Weights of a small GPT-style language model, trained from scratch on English Wikipedia: 12 heads of 32 (4 for keys and values), biases.
Each number is 200 + 30 x the weight over the matrix's rms, rounded and kept within 0 to 999. Layers, rows and columns count from 0.

# layer 7 MLP up, 1536x384, rms 0.248, rows 1281-1308, columns 0-127
193,202,220,161,190,192,170,177,286,193,186,249,216,194,203,169,219,169,173,211,182,152,133,200,174,157,236,204,171,202,246,200,194,214,212,214,208,193,207,156,202,188,184,219,173,267,264,224,171,170,177,220,233,204,207,166,170,199,195,150,206,176,184,185,210,255,241,192,222,179,181,179,210,187,213,151,200,198,195,204,184,215,235,171,182,221,214,178,237,212,105,239,246,208,223,182,173,192,210,166,186,204,192,234,221,213,217,221,230,201,194,201,211,216,166,166,225,227,177,206,205,148,216,224,137,212,199,199
271,176,244,203,200,232,232,248,212,178,177,201,177,185,172,167,215,231,222,186,128,188,250,193,245,206,195,172,190,154,166,187,157,222,218,174,165,156,186,219,183,178,187,187,175,185,207,219,199,211,226,201,197,184,217,199,184,196,226,201,177,177,248,210,244,246,204,216,160,195,206,198,182,240,217,245,238,161,196,193,173,167,206,195,201,190,169,145,186,227,166,210,226,194,225,173,178,157,189,190,225,197,260,196,242,156,189,178,253,146,192,214,176,226,231,228,232,230,135,216,250,178,177,214,198,208,153,206
221,156,171,180,199,141,156,201,219,208,211,229,241,204,189,215,155,200,226,198,185,224,200,195,176,176,186,139,193,204,207,158,214,136,213,163,208,223,171,153,175,196,248,181,218,181,222,204,228,174,191,185,207,231,221,141,198,230,235,201,174,176,209,234,173,157,228,192,215,155,214,160,152,230,226,233,218,167,146,221,202,228,227,215,209,196,221,201,179,229,207,209,110,208,231,191,212,190,216,201,195,176,173,174,224,216,258,208,187,280,201,171,187,201,267,238,168,186,211,196,162,187,175,200,220,217,210,245
187,152,225,193,240,131,176,212,221,244,247,233,188,138,195,163,166,193,298,190,167,194,193,181,235,211,208,145,203,275,200,167,179,231,181,192,220,141,176,184,152,198,164,176,146,220,195,202,112,195,171,202,194,228,182,199,199,232,188,258,135,190,238,116,203,177,222,202,255,139,277,137,179,179,195,178,228,168,170,91,209,232,175,217,155,213,156,255,192,176,223,180,195,205,184,239,147,222,179,120,252,251,194,295,200,131,151,211,241,198,191,200,199,208,223,199,214,228,196,200,202,154,223,177,256,193,155,197
190,191,191,156,201,305,230,266,183,219,148,191,244,194,174,161,221,177,213,223,168,228,219,218,239,197,218,207,166,239,164,161,206,168,217,277,209,202,182,192,219,296,185,198,179,180,205,230,262,196,232,190,176,148,276,175,201,224,207,220,241,228,226,198,183,220,215,194,211,138,212,186,226,194,209,197,261,170,202,197,249,194,246,174,228,223,240,201,223,208,182,191,189,245,190,257,186,201,223,202,258,155,257,180,221,208,214,189,197,160,223,153,241,154,197,223,223,190,221,204,223,211,244,193,200,198,196,199
183,178,223,212,164,186,176,151,181,219,204,212,161,232,208,176,122,240,192,253,117,214,190,108,227,180,271,187,220,191,217,205,226,167,215,191,205,162,214,178,189,178,205,150,272,189,210,224,210,182,200,215,145,197,173,212,141,166,204,211,227,208,206,159,158,221,217,148,254,189,205,246,182,198,200,167,191,111,170,210,242,161,249,183,205,189,183,166,225,207,171,186,139,231,201,204,171,207,185,164,227,172,109,208,227,216,214,153,202,244,172,155,160,205,197,246,249,227,254,201,193,192,244,222,145,200,203,175
216,279,161,218,235,203,189,242,187,228,179,181,216,213,164,217,237,200,223,135,173,184,204,263,243,190,189,185,203,173,180,171,234,192,188,246,189,244,196,146,227,229,188,196,208,189,187,191,207,239,159,169,194,225,220,236,172,179,167,172,163,190,168,224,197,223,183,196,158,180,256,189,173,164,184,230,179,151,174,172,248,212,101,226,216,124,201,210,172,271,238,229,160,260,195,137,176,195,177,171,236,172,174,180,225,159,164,164,203,210,150,170,203,148,179,175,235,234,199,211,205,220,251,222,244,237,218,197
178,160,189,185,208,220,201,211,236,180,227,174,136,194,201,203,131,196,228,212,204,235,231,250,242,177,176,179,164,219,113,210,189,166,208,213,245,130,193,217,150,217,206,180,260,233,193,215,187,185,194,255,210,161,211,225,240,167,198,165,167,204,167,148,208,165,165,216,234,223,181,248,232,181,238,192,181,180,186,214,204,200,200,181,144,207,152,176,198,208,180,221,221,154,183,130,225,198,162,163,236,202,232,222,204,188,224,218,217,244,275,174,189,214,187,192,240,227,140,222,169,195,204,219,247,200,177,216
148,201,143,154,224,166,205,204,164,165,239,169,216,201,193,239,179,151,184,163,188,206,225,152,181,264,227,226,201,172,207,210,190,189,190,228,202,176,138,153,206,187,215,188,122,236,172,198,268,220,142,208,240,215,177,195,236,209,196,208,181,204,207,169,212,164,194,221,160,199,268,224,191,135,172,178,279,273,207,192,255,218,225,176,224,207,176,259,197,261,208,203,223,162,224,197,226,173,174,244,236,259,207,165,221,215,177,221,127,211,201,206,135,186,166,193,197,223,187,181,241,201,215,241,160,190,187,183
165,173,207,229,225,187,173,184,202,155,208,198,232,219,180,167,240,168,183,210,218,198,242,204,190,241,154,246,250,130,172,250,206,204,173,225,205,122,177,168,189,181,198,193,166,191,189,164,220,169,255,189,184,199,161,202,206,230,222,167,197,167,166,195,230,143,216,217,180,238,210,192,226,188,213,227,186,198,173,207,162,221,167,174,172,195,193,224,238,229,160,240,189,181,205,160,192,207,141,143,191,149,200,155,160,181,179,209,209,238,189,186,202,159,189,216,205,229,212,196,141,205,223,196,203,176,171,214
235,195,195,239,235,226,156,155,215,204,163,231,185,197,200,214,228,180,189,217,230,214,199,155,209,214,183,157,159,244,227,197,191,205,174,208,212,212,203,141,183,174,207,245,198,229,198,109,225,220,185,155,170,231,137,184,204,230,217,204,192,222,158,195,259,242,200,141,182,225,201,201,186,208,202,147,198,168,238,136,257,181,159,185,230,152,261,171,243,209,220,211,206,191,214,188,146,171,217,221,233,197,208,228,188,205,222,250,186,193,197,249,145,176,213,204,215,220,195,167,196,203,232,202,190,182,216,185
215,158,216,202,207,194,126,189,212,235,177,180,217,159,187,207,206,216,218,198,207,154,236,187,263,228,229,231,187,198,210,201,199,177,167,210,185,239,212,129,169,204,271,165,176,179,292,191,259,153,231,221,238,222,200,189,180,210,188,224,214,179,227,181,182,185,225,190,221,199,191,195,182,147,146,177,204,236,235,202,159,204,213,199,194,178,238,223,172,184,229,227,194,251,218,175,238,196,177,164,197,216,199,197,217,209,225,225,225,124,191,193,244,184,190,216,198,200,248,228,178,237,217,176,209,253,216,240
244,252,184,221,150,193,257,216,180,231,256,249,246,178,218,215,195,191,244,183,230,194,156,153,209,223,215,194,201,163,182,202,218,172,179,191,216,208,160,181,187,180,189,225,196,228,192,221,205,223,163,215,222,233,228,197,257,202,206,213,253,194,280,201,209,195,205,174,200,248,184,196,243,175,193,233,202,276,210,210,208,162,163,158,190,138,194,191,202,172,252,232,184,202,224,169,163,210,182,239,225,186,237,172,165,228,194,230,243,200,235,196,178,209,175,238,209,218,225,256,185,163,223,227,265,169,176,191
150,233,179,214,168,172,150,145,242,190,200,155,238,295,189,206,245,206,199,188,197,218,197,196,205,210,149,208,182,207,185,213,190,186,221,233,140,233,163,185,206,180,211,225,194,137,182,198,250,194,187,153,245,229,269,155,212,227,205,181,217,217,162,189,180,182,239,223,205,175,151,185,195,217,212,185,191,229,200,134,232,208,228,211,195,238,221,222,180,229,200,208,202,187,160,255,229,181,176,263,164,192,228,200,220,184,193,188,179,241,164,192,159,217,160,213,208,189,156,198,202,198,237,173,198,146,170,198
212,162,180,203,238,178,216,154,186,172,183,188,241,138,195,216,187,216,165,177,155,216,250,195,198,211,152,230,292,120,186,167,141,160,202,208,207,213,226,199,185,196,167,222,184,212,169,210,179,152,258,169,214,261,203,180,199,185,245,216,217,169,183,164,209,183,126,229,178,245,241,198,177,207,161,155,197,191,193,240,198,156,211,158,194,258,207,191,236,228,222,240,229,207,178,164,210,200,178,169,239,190,182,190,225,211,203,178,221,212,198,239,194,152,155,240,197,156,215,244,241,222,200,167,196,190,224,193
182,169,205,155,218,233,225,253,203,186,203,220,154,192,180,190,232,272,212,194,207,178,170,250,177,189,205,222,154,183,158,187,198,184,209,164,172,207,246,229,256,197,218,250,188,172,202,185,193,189,207,220,244,177,208,142,217,181,220,220,252,194,152,242,222,121,164,214,270,169,173,188,189,176,219,222,176,200,169,190,185,203,180,172,222,243,218,252,200,201,258,187,168,233,224,209,175,195,169,154,204,207,200,230,209,234,180,177,210,230,275,222,228,234,228,206,209,227,170,221,142,200,192,183,223,223,166,184
208,212,212,213,181,210,172,214,233,214,130,183,240,137,215,148,210,201,193,132,210,202,227,186,209,158,185,250,173,173,186,224,179,162,227,235,199,190,221,141,232,210,220,182,193,215,189,236,174,226,213,211,146,178,235,175,238,226,168,192,200,155,180,161,209,193,210,158,249,182,220,214,123,220,212,212,213,186,204,180,156,150,182,201,196,212,221,208,167,252,208,273,199,231,182,210,221,234,246,217,191,209,234,210,243,251,154,175,254,209,191,242,245,208,215,188,195,200,188,211,285,169,200,219,186,148,187,197
223,191,156,179,237,244,212,161,217,226,179,230,245,254,210,118,185,214,164,138,128,178,217,218,243,127,189,166,237,184,194,207,193,188,173,185,175,231,179,183,229,152,161,208,160,203,204,225,159,207,211,219,239,183,211,210,217,216,154,216,224,162,171,195,177,131,179,215,175,173,258,158,151,238,242,247,158,166,188,198,159,260,202,269,220,239,178,215,230,181,185,233,235,180,230,166,205,270,154,221,184,149,234,216,236,214,170,237,228,223,177,194,207,147,243,232,179,157,186,228,235,214,145,222,148,268,288,179
221,235,189,176,204,253,176,150,248,170,176,163,216,180,172,185,187,188,198,246,171,220,206,181,201,197,171,264,154,160,202,236,162,148,199,167,162,230,162,198,199,200,177,193,157,217,196,198,183,222,212,196,232,217,241,188,194,241,183,217,250,176,208,231,192,206,197,200,220,161,186,237,215,227,193,142,207,186,228,194,213,169,136,206,164,171,207,189,185,196,202,226,217,192,234,165,267,190,199,125,210,191,265,207,200,188,231,263,156,196,170,191,201,191,152,145,216,204,204,255,236,182,195,187,194,218,232,191
223,196,172,187,257,269,172,245,237,230,201,176,201,180,212,209,212,261,176,199,225,201,240,234,180,249,216,205,217,194,238,171,244,144,150,234,248,222,171,151,221,203,204,164,179,259,233,185,202,231,223,204,211,250,139,191,178,199,204,184,190,177,178,232,176,217,204,214,211,216,129,214,215,238,247,214,186,169,188,165,217,154,211,195,165,210,180,254,257,202,231,203,203,198,142,148,183,185,230,192,208,170,181,195,184,233,203,249,196,270,209,173,194,166,235,228,168,212,189,235,167,228,178,199,172,229,173,170
208,230,203,226,201,190,272,236,221,215,211,194,215,238,189,209,229,240,202,181,163,224,189,151,222,184,178,187,199,190,242,185,208,190,242,241,197,165,214,251,179,205,219,194,281,196,175,174,210,222,174,193,162,223,184,211,157,239,156,148,190,199,246,193,197,229,210,197,193,159,213,200,187,171,190,172,176,229,189,227,213,167,220,195,185,231,179,192,214,243,229,197,198,180,244,254,209,168,202,208,220,172,232,188,222,220,228,224,208,111,205,216,185,222,199,209,215,188,260,238,178,201,155,179,201,167,179,228
166,208,177,239,190,217,253,198,187,218,231,264,186,223,244,185,213,215,193,194,198,227,194,195,213,208,161,249,218,181,209,172,219,247,222,217,203,173,199,174,192,234,215,206,204,232,241,208,168,214,207,240,151,271,196,189,195,199,175,203,180,213,182,253,197,212,238,252,152,224,192,208,198,176,167,190,199,110,228,206,169,225,188,170,223,240,213,158,183,167,245,205,191,190,241,224,205,198,240,192,201,243,179,212,167,215,180,183,225,153,225,166,169,205,218,166,197,180,206,194,241,195,187,177,174,179,205,165
215,198,157,169,204,220,222,207,235,188,212,241,178,229,193,170,141,186,218,197,178,247,272,164,174,196,213,185,191,242,200,173,292,171,188,168,238,250,187,213,165,254,202,194,186,161,241,221,251,218,146,217,191,238,136,161,184,176,219,215,176,240,158,177,197,222,175,201,252,239,226,243,162,179,176,225,194,216,194,170,201,237,242,216,232,214,216,171,228,216,184,227,260,219,186,177,175,145,173,215,209,187,174,183,219,226,213,187,221,157,244,186,155,155,171,163,180,190,201,169,182,174,188,155,254,203,255,217
233,174,146,257,141,204,236,206,193,172,158,197,225,201,242,180,169,264,226,228,172,177,194,201,202,218,182,198,181,172,163,188,193,181,205,192,203,205,244,231,224,226,205,238,177,226,246,190,224,155,220,197,217,211,209,127,213,217,236,232,179,219,189,221,179,193,229,184,200,178,217,219,173,141,209,185,212,201,197,222,255,222,172,212,232,185,184,207,192,199,190,247,179,203,260,158,187,192,213,226,240,194,203,216,134,184,219,187,213,213,187,215,152,195,168,183,197,225,182,210,233,160,193,155,174,206,239,231
194,202,224,222,227,196,195,161,218,120,166,210,207,172,201,204,222,220,232,174,193,156,179,184,213,188,184,249,228,224,206,193,237,174,260,162,197,212,216,235,177,182,175,212,198,174,178,192,196,260,222,178,169,181,247,215,254,200,169,191,209,193,199,200,204,156,214,178,194,168,186,171,210,222,171,244,238,196,188,153,185,141,175,213,146,222,165,189,241,100,219,237,206,193,183,220,212,246,183,171,233,168,212,225,237,184,167,189,222,221,226,177,155,224,204,218,184,191,226,190,229,204,204,140,231,179,206,193
221,216,135,176,247,163,265,216,238,175,253,213,221,202,200,179,215,187,196,186,186,175,222,217,226,232,232,176,184,219,183,172,179,221,162,203,140,192,200,235,206,167,208,219,192,206,184,215,202,207,226,187,235,190,202,227,212,199,207,211,220,216,188,203,225,196,196,230,212,179,186,207,167,180,245,198,203,177,233,216,263,165,228,215,209,252,204,170,167,171,181,173,214,128,228,216,207,185,187,167,223,158,198,219,255,182,177,191,176,236,167,184,179,203,207,262,228,156,217,200,194,152,213,183,146,204,185,144
213,221,227,215,163,182,150,208,216,228,223,203,172,217,250,183,209,176,146,175,217,164,216,255,236,214,166,195,218,165,208,211,153,203,204,205,161,227,181,187,214,221,191,200,185,183,197,211,202,208,158,184,217,160,184,259,230,198,152,208,201,208,187,208,212,199,191,245,178,193,140,220,180,193,220,177,236,182,220,198,203,206,227,203,225,215,181,207,191,246,239,140,202,217,184,206,202,180,187,128,244,196,213,131,172,220,193,250,205,208,162,214,261,194,204,232,208,213,183,217,199,192,282,183,186,181,211,191
165,154,203,242,220,204,216,176,202,193,201,151,180,196,218,168,237,221,157,199,243,177,207,209,206,227,226,171,218,229,171,213,196,189,160,239,187,259,226,240,201,189,216,276,203,202,182,151,192,186,191,182,177,177,209,198,168,241,177,181,196,218,173,235,183,151,207,158,227,166,204,220,165,172,170,223,291,180,219,210,170,184,181,252,159,281,196,158,196,183,239,231,185,214,217,169,217,156,203,224,209,212,189,207,186,199,171,215,214,189,218,150,140,198,243,188,215,220,226,202,199,167,150,178,147,236,209,134
# layer 7 MLP down (transposed), 1536x384, rms 0.132, rows 1281-1307, columns 0-127
234,158,171,227,228,184,184,182,213,232,194,165,197,178,178,225,187,209,210,212,154,246,185,176,188,173,171,221,233,188,198,265,167,189,207,238,187,210,200,253,193,184,202,184,184,177,173,178,203,196,243,184,225,205,152,183,179,237,168,191,206,185,227,217,186,180,190,191,232,197,203,237,188,215,176,202,231,141,209,182,180,202,260,204,185,206,220,235,160,211,173,252,233,229,171,209,197,173,174,199,158,210,213,196,211,229,169,187,169,208,254,199,207,165,250,225,223,161,181,225,193,190,203,175,196,199,209,151
185,190,164,191,182,200,210,213,157,220,178,179,203,211,223,201,197,193,235,129,205,184,245,200,209,215,228,232,172,232,240,195,232,201,219,220,200,188,150,155,213,153,162,221,172,172,204,203,211,203,253,191,210,173,161,256,193,210,190,200,180,178,257,193,182,214,205,163,212,209,224,173,169,205,181,193,207,180,161,247,197,143,174,231,190,184,224,189,207,169,176,173,235,227,237,161,204,195,263,206,159,223,157,143,169,230,229,200,179,160,120,131,190,184,194,174,181,231,201,198,225,185,167,211,210,169,193,217
219,193,251,160,221,198,248,273,202,216,180,165,184,163,204,147,197,189,179,210,219,185,216,186,169,215,186,161,196,184,210,204,184,281,213,212,185,211,195,136,234,190,133,248,200,214,200,212,197,238,129,147,207,180,162,261,153,172,166,215,196,184,162,211,188,196,198,172,189,246,192,175,209,185,146,180,184,200,219,205,189,234,174,214,194,188,224,154,208,202,229,217,225,235,192,186,206,209,156,204,198,270,189,251,253,179,204,198,184,244,208,191,229,111,136,182,214,230,196,213,214,169,205,212,206,185,194,180
228,117,200,192,285,160,263,176,161,250,263,146,194,237,205,185,169,205,301,237,213,152,222,184,265,193,208,180,209,251,187,194,113,263,236,211,167,123,205,241,107,205,240,166,192,267,221,213,189,210,202,267,224,186,193,226,116,178,162,235,194,210,253,141,213,145,184,186,250,166,255,177,239,149,207,205,152,157,172,142,239,203,146,199,259,149,137,221,235,180,222,180,215,200,233,263,169,206,244,158,182,257,229,141,273,150,142,213,246,232,211,162,179,223,230,197,223,223,195,254,169,191,183,293,202,191,184,149
221,173,186,229,187,187,240,199,213,132,185,212,211,195,251,166,221,215,190,212,202,160,184,276,153,111,175,176,175,182,244,193,198,191,198,159,230,185,195,137,250,161,170,226,199,156,155,233,216,192,180,200,166,170,234,243,154,224,199,173,160,194,180,184,209,255,160,215,248,212,192,197,198,130,257,183,172,224,210,230,242,153,201,209,175,217,211,191,201,217,205,195,147,199,176,211,200,216,252,184,213,211,230,209,229,185,191,246,176,237,242,224,158,126,204,145,153,187,161,220,164,209,176,200,231,222,199,174
219,195,210,294,163,185,214,194,200,225,174,189,193,197,196,199,172,151,226,231,277,224,189,189,200,198,201,160,184,231,225,180,202,151,225,212,169,160,191,238,232,180,199,210,216,213,226,211,176,206,237,184,191,182,208,152,197,178,210,161,245,226,215,179,169,180,179,169,190,177,176,277,149,178,240,259,208,184,156,172,218,192,224,160,216,277,187,203,193,239,234,177,241,234,225,128,160,174,251,234,213,199,188,212,180,222,177,166,259,194,146,217,193,173,166,164,199,183,206,231,185,124,184,212,217,208,227,201
198,178,200,147,239,136,168,216,177,208,198,185,187,187,189,184,217,199,196,188,225,212,207,178,141,203,197,223,210,200,215,141,182,221,242,180,234,181,220,216,173,213,193,184,192,216,202,194,223,145,167,196,257,155,232,150,162,204,169,197,227,213,207,229,199,200,176,175,194,215,167,234,262,220,225,241,271,199,203,200,230,191,169,173,233,193,180,239,141,215,208,192,173,212,195,167,233,186,253,184,153,193,230,222,206,171,195,203,238,200,189,173,183,216,213,211,184,161,181,206,167,209,140,198,165,215,177,213
230,205,212,217,207,193,161,234,191,208,183,217,183,261,195,247,190,219,212,213,173,192,192,232,253,181,175,172,169,187,101,177,207,156,205,131,211,164,224,272,225,164,183,177,203,195,232,180,162,190,226,238,158,236,216,187,195,181,242,134,165,202,211,182,170,241,191,206,198,191,162,223,195,213,216,203,284,190,221,207,199,150,183,238,207,198,164,129,223,219,161,226,205,168,250,166,233,218,212,197,206,227,201,185,180,173,186,256,168,164,219,203,219,241,200,204,164,200,181,194,195,221,149,126,239,191,211,216
155,241,164,274,160,231,209,222,184,218,309,179,182,211,177,169,190,247,154,159,172,215,199,275,214,183,190,219,182,199,179,201,192,217,244,221,135,204,237,246,187,219,173,158,204,203,243,221,181,191,247,189,205,233,165,179,210,233,220,177,209,188,235,222,167,229,263,146,246,242,176,127,213,203,190,232,169,153,171,183,179,217,246,149,207,183,166,168,244,132,225,284,206,202,232,167,177,282,163,141,242,207,187,160,195,197,193,157,248,212,175,194,206,200,196,274,173,207,253,228,219,226,155,236,224,249,195,156
180,207,190,184,275,207,200,209,224,248,221,106,230,185,193,189,148,182,234,215,151,200,204,237,223,236,193,201,215,146,162,197,145,219,217,198,231,202,196,166,173,194,238,185,152,138,192,198,202,203,241,195,209,162,166,179,251,182,239,202,186,200,193,176,219,214,171,217,235,220,193,189,224,238,233,160,115,193,178,201,187,214,203,262,271,177,218,166,166,228,257,183,227,199,194,163,213,247,220,137,217,211,215,201,180,190,249,191,157,183,221,190,216,158,218,192,204,231,204,158,200,200,198,245,184,203,192,193
175,170,141,225,177,172,209,185,176,176,231,177,241,175,211,197,152,167,181,243,257,214,212,177,189,187,218,206,233,140,176,241,174,225,229,208,218,187,194,118,231,220,212,240,166,199,213,206,205,169,175,198,240,213,173,180,213,172,164,146,202,167,168,246,223,168,241,180,242,201,225,189,264,178,208,148,179,189,236,205,208,204,218,251,188,191,203,209,157,227,188,263,194,193,175,223,234,216,181,188,268,171,192,202,247,192,202,185,190,230,219,208,248,198,231,258,177,165,215,227,152,185,215,213,202,160,188,198
179,206,200,216,223,271,200,211,182,159,203,159,182,235,224,235,234,178,180,184,205,167,264,209,259,148,214,204,147,125,162,207,237,163,219,212,209,186,199,233,224,184,130,202,133,237,228,220,211,164,212,238,219,229,236,217,231,179,231,205,179,196,240,207,221,215,152,163,184,164,195,215,273,233,169,212,191,188,200,198,184,196,213,169,207,180,170,171,235,221,232,212,167,217,206,189,234,209,183,167,184,156,228,232,223,174,289,222,205,203,200,189,137,242,191,210,173,254,188,228,233,221,227,175,137,197,169,189
200,132,205,227,214,177,253,208,186,139,179,203,201,216,225,221,199,201,187,214,223,194,191,163,126,198,231,206,237,174,236,156,168,214,213,209,220,218,229,198,156,182,181,226,171,199,198,253,202,215,197,205,211,239,173,172,215,194,206,163,222,215,190,203,191,232,260,229,238,249,207,171,191,200,232,178,163,213,149,172,215,159,191,189,184,158,212,218,219,204,116,228,171,249,208,194,190,199,188,235,198,236,221,133,146,202,156,228,203,240,259,209,222,133,175,216,193,193,245,214,219,169,203,219,141,203,178,171
197,195,175,193,193,184,181,218,213,212,167,217,188,196,240,216,215,204,200,246,150,212,224,183,182,187,162,187,161,188,208,199,201,221,196,205,164,190,202,219,208,172,214,214,149,168,209,181,189,220,184,251,147,190,233,198,204,247,199,236,221,186,273,190,199,225,190,216,280,156,220,224,196,266,165,209,254,137,170,167,192,185,164,266,120,220,208,241,134,180,212,202,192,207,230,218,243,236,198,212,184,205,252,186,177,233,137,240,167,248,202,233,170,204,195,168,273,199,204,238,174,224,226,233,165,151,229,170
251,199,211,223,233,214,188,249,154,157,182,194,171,210,195,253,166,180,153,256,159,197,207,195,216,237,216,205,208,168,170,234,237,216,176,189,200,212,168,217,174,240,204,228,248,199,183,180,202,239,198,206,163,239,159,180,206,160,222,232,224,144,246,154,220,148,182,199,158,240,172,188,191,181,185,154,180,152,167,185,190,168,220,234,178,211,153,218,206,218,202,178,217,154,151,156,195,253,241,214,172,183,216,182,197,237,206,149,254,173,228,179,168,180,191,213,196,227,225,175,182,231,202,198,136,171,215,177
204,235,193,255,179,250,233,168,217,197,254,210,206,190,186,221,141,208,193,178,221,201,151,242,205,205,180,191,198,211,201,167,166,271,164,153,150,219,130,188,161,176,192,221,179,244,221,183,151,190,158,228,200,215,207,161,265,255,201,204,172,210,235,176,209,209,182,238,131,203,214,194,199,220,212,145,144,193,229,224,230,225,192,229,210,216,160,266,188,170,206,205,211,240,242,176,227,124,231,209,220,178,199,207,216,240,205,185,178,187,247,193,195,169,245,144,193,156,193,189,194,180,185,220,243,224,180,157
176,192,184,229,238,182,198,223,220,200,170,260,161,148,208,222,226,248,172,246,187,235,172,222,216,204,210,183,162,231,157,241,210,205,216,258,234,246,229,195,222,181,242,241,194,178,187,254,192,264,217,168,224,215,196,215,195,176,159,195,170,218,194,209,203,250,222,164,191,227,156,208,215,211,198,146,228,187,244,218,226,215,244,163,172,236,153,190,199,240,232,215,173,204,178,219,200,199,211,185,129,183,170,191,206,209,191,220,186,198,206,243,210,204,204,192,213,172,209,214,210,235,215,181,202,185,205,250
200,197,147,206,168,226,270,188,183,195,201,238,236,167,156,205,180,196,141,208,211,265,170,152,215,225,213,207,199,197,224,235,189,241,186,206,172,207,154,154,179,229,208,214,252,274,145,218,200,221,254,201,151,194,216,213,240,214,207,216,253,178,230,195,167,216,211,189,208,252,201,221,222,229,237,206,172,188,201,218,223,148,238,203,228,178,217,188,244,178,136,193,184,200,145,210,187,200,159,232,188,215,213,210,224,198,168,257,213,185,184,172,227,243,220,183,188,211,171,171,173,126,241,231,178,143,226,191
218,195,217,193,229,194,202,227,184,292,223,186,178,221,246,205,197,194,195,198,190,191,172,220,172,191,156,203,201,184,210,139,176,175,210,176,185,199,195,136,184,207,199,225,226,240,191,226,205,165,226,168,146,150,183,175,197,155,183,199,153,213,221,204,210,180,194,223,183,226,206,164,190,202,203,245,241,190,181,215,207,217,207,192,179,204,196,167,194,187,174,213,206,194,157,193,196,203,258,209,163,224,169,214,153,197,178,204,203,209,169,144,239,205,207,172,193,178,199,266,157,200,181,194,229,225,161,216
164,184,198,165,138,181,172,183,243,201,173,187,198,197,187,196,183,168,200,169,211,236,165,151,238,157,210,141,209,223,210,195,174,185,177,186,159,216,233,168,221,228,192,189,181,212,227,184,205,175,161,219,176,238,235,169,170,160,141,195,204,156,198,219,163,206,204,225,241,189,193,210,223,194,273,216,210,203,279,176,157,251,197,209,202,250,211,218,212,195,202,200,145,235,241,226,203,182,247,191,206,216,202,186,212,157,194,200,237,205,186,176,214,218,217,164,193,225,168,211,187,206,178,155,257,171,224,160
208,199,235,200,234,197,212,235,181,175,193,280,185,191,192,145,180,192,203,198,159,186,248,221,209,312,230,253,209,246,202,166,227,207,156,206,228,179,173,273,224,177,166,157,156,242,184,187,215,163,190,189,223,277,222,211,191,251,223,206,186,183,211,189,208,192,217,196,185,185,223,295,261,166,226,241,187,235,213,159,217,194,215,193,178,187,186,205,214,198,215,198,189,200,194,229,188,190,201,190,156,174,175,159,229,213,198,205,173,159,171,222,204,248,180,238,224,205,201,194,263,162,211,167,105,221,179,190
202,183,166,178,137,230,229,238,197,243,118,185,242,218,171,254,202,171,219,220,249,241,185,181,170,185,193,137,167,159,194,247,172,211,151,222,217,198,200,236,197,156,223,181,196,207,239,198,222,194,165,195,161,203,185,258,206,224,206,185,170,215,225,166,204,257,243,171,214,240,218,147,202,191,196,202,215,172,196,237,173,191,169,236,201,201,192,182,222,170,191,195,212,227,226,261,182,225,191,172,108,265,201,187,198,185,177,210,263,226,183,185,154,235,202,224,220,153,187,216,170,139,203,205,165,215,219,193
237,203,246,178,164,250,159,184,167,165,210,147,181,240,203,184,208,181,178,193,181,158,215,204,198,177,181,225,162,209,217,219,224,225,238,226,220,171,188,266,213,255,202,173,139,245,231,191,237,195,226,186,169,143,215,121,184,175,146,157,245,163,211,242,213,180,222,171,206,188,226,215,155,212,263,221,201,185,218,222,219,229,192,158,240,189,186,267,187,171,155,230,220,238,194,200,184,236,147,189,266,199,196,234,207,257,191,184,188,252,188,213,223,181,212,222,159,202,202,213,175,162,269,231,194,198,200,203
171,150,168,216,193,192,205,192,195,167,186,165,236,204,228,213,222,208,165,206,201,197,225,187,184,244,212,171,188,203,219,207,207,257,229,162,217,181,220,221,219,202,224,229,197,189,276,216,270,180,157,172,163,200,252,246,208,204,242,183,234,208,230,196,228,194,160,184,194,225,219,247,218,199,262,222,201,248,261,196,240,197,190,127,188,254,189,201,147,189,235,262,174,179,217,200,193,210,189,173,262,175,200,210,211,201,228,154,214,180,178,207,154,224,172,172,193,185,135,240,206,171,250,177,235,161,241,186
232,218,182,214,192,220,225,180,164,164,199,206,207,219,158,181,214,202,196,200,197,198,206,149,211,216,249,192,141,158,220,212,173,198,198,206,198,204,236,153,161,123,177,215,184,197,166,227,207,162,178,185,193,252,250,220,166,147,202,154,229,191,215,177,212,208,171,133,287,165,236,204,273,179,189,236,185,231,219,177,216,158,147,244,163,192,162,227,207,244,193,147,207,196,169,213,223,142,222,250,163,204,120,152,185,158,195,174,224,167,175,207,200,221,162,210,221,193,239,218,259,226,221,230,171,195,187,200
183,278,191,196,173,238,207,197,213,179,200,177,181,208,235,218,219,157,155,197,202,188,201,275,206,186,205,197,167,196,187,213,233,195,204,213,187,197,197,118,188,189,188,188,210,171,215,250,170,161,127,214,155,143,159,132,226,172,226,222,221,199,181,217,155,237,224,165,217,199,217,247,212,185,204,214,188,224,210,205,202,209,218,254,230,213,229,274,170,267,200,205,192,160,231,257,246,185,144,185,230,206,188,225,193,206,205,164,192,211,245,234,183,205,156,233,180,146,220,179,204,207,196,172,151,194,191,226
238,188,173,160,178,224,245,228,210,159,196,161,213,210,216,178,199,187,199,222,246,138,159,177,190,199,224,233,199,199,215,235,186,233,226,220,194,232,183,230,218,196,151,167,182,142,211,157,174,181,213,151,190,163,156,170,161,219,159,158,196,206,212,199,216,193,202,190,190,208,249,247,167,193,215,240,241,176,187,217,188,235,203,213,192,223,217,158,251,252,267,175,138,195,209,208,181,201,181,201,186,216,202,195,197,205,197,180,226,173,210,193,230,268,216,135,184,222,188,255,204,154,200,213,184,191,208,188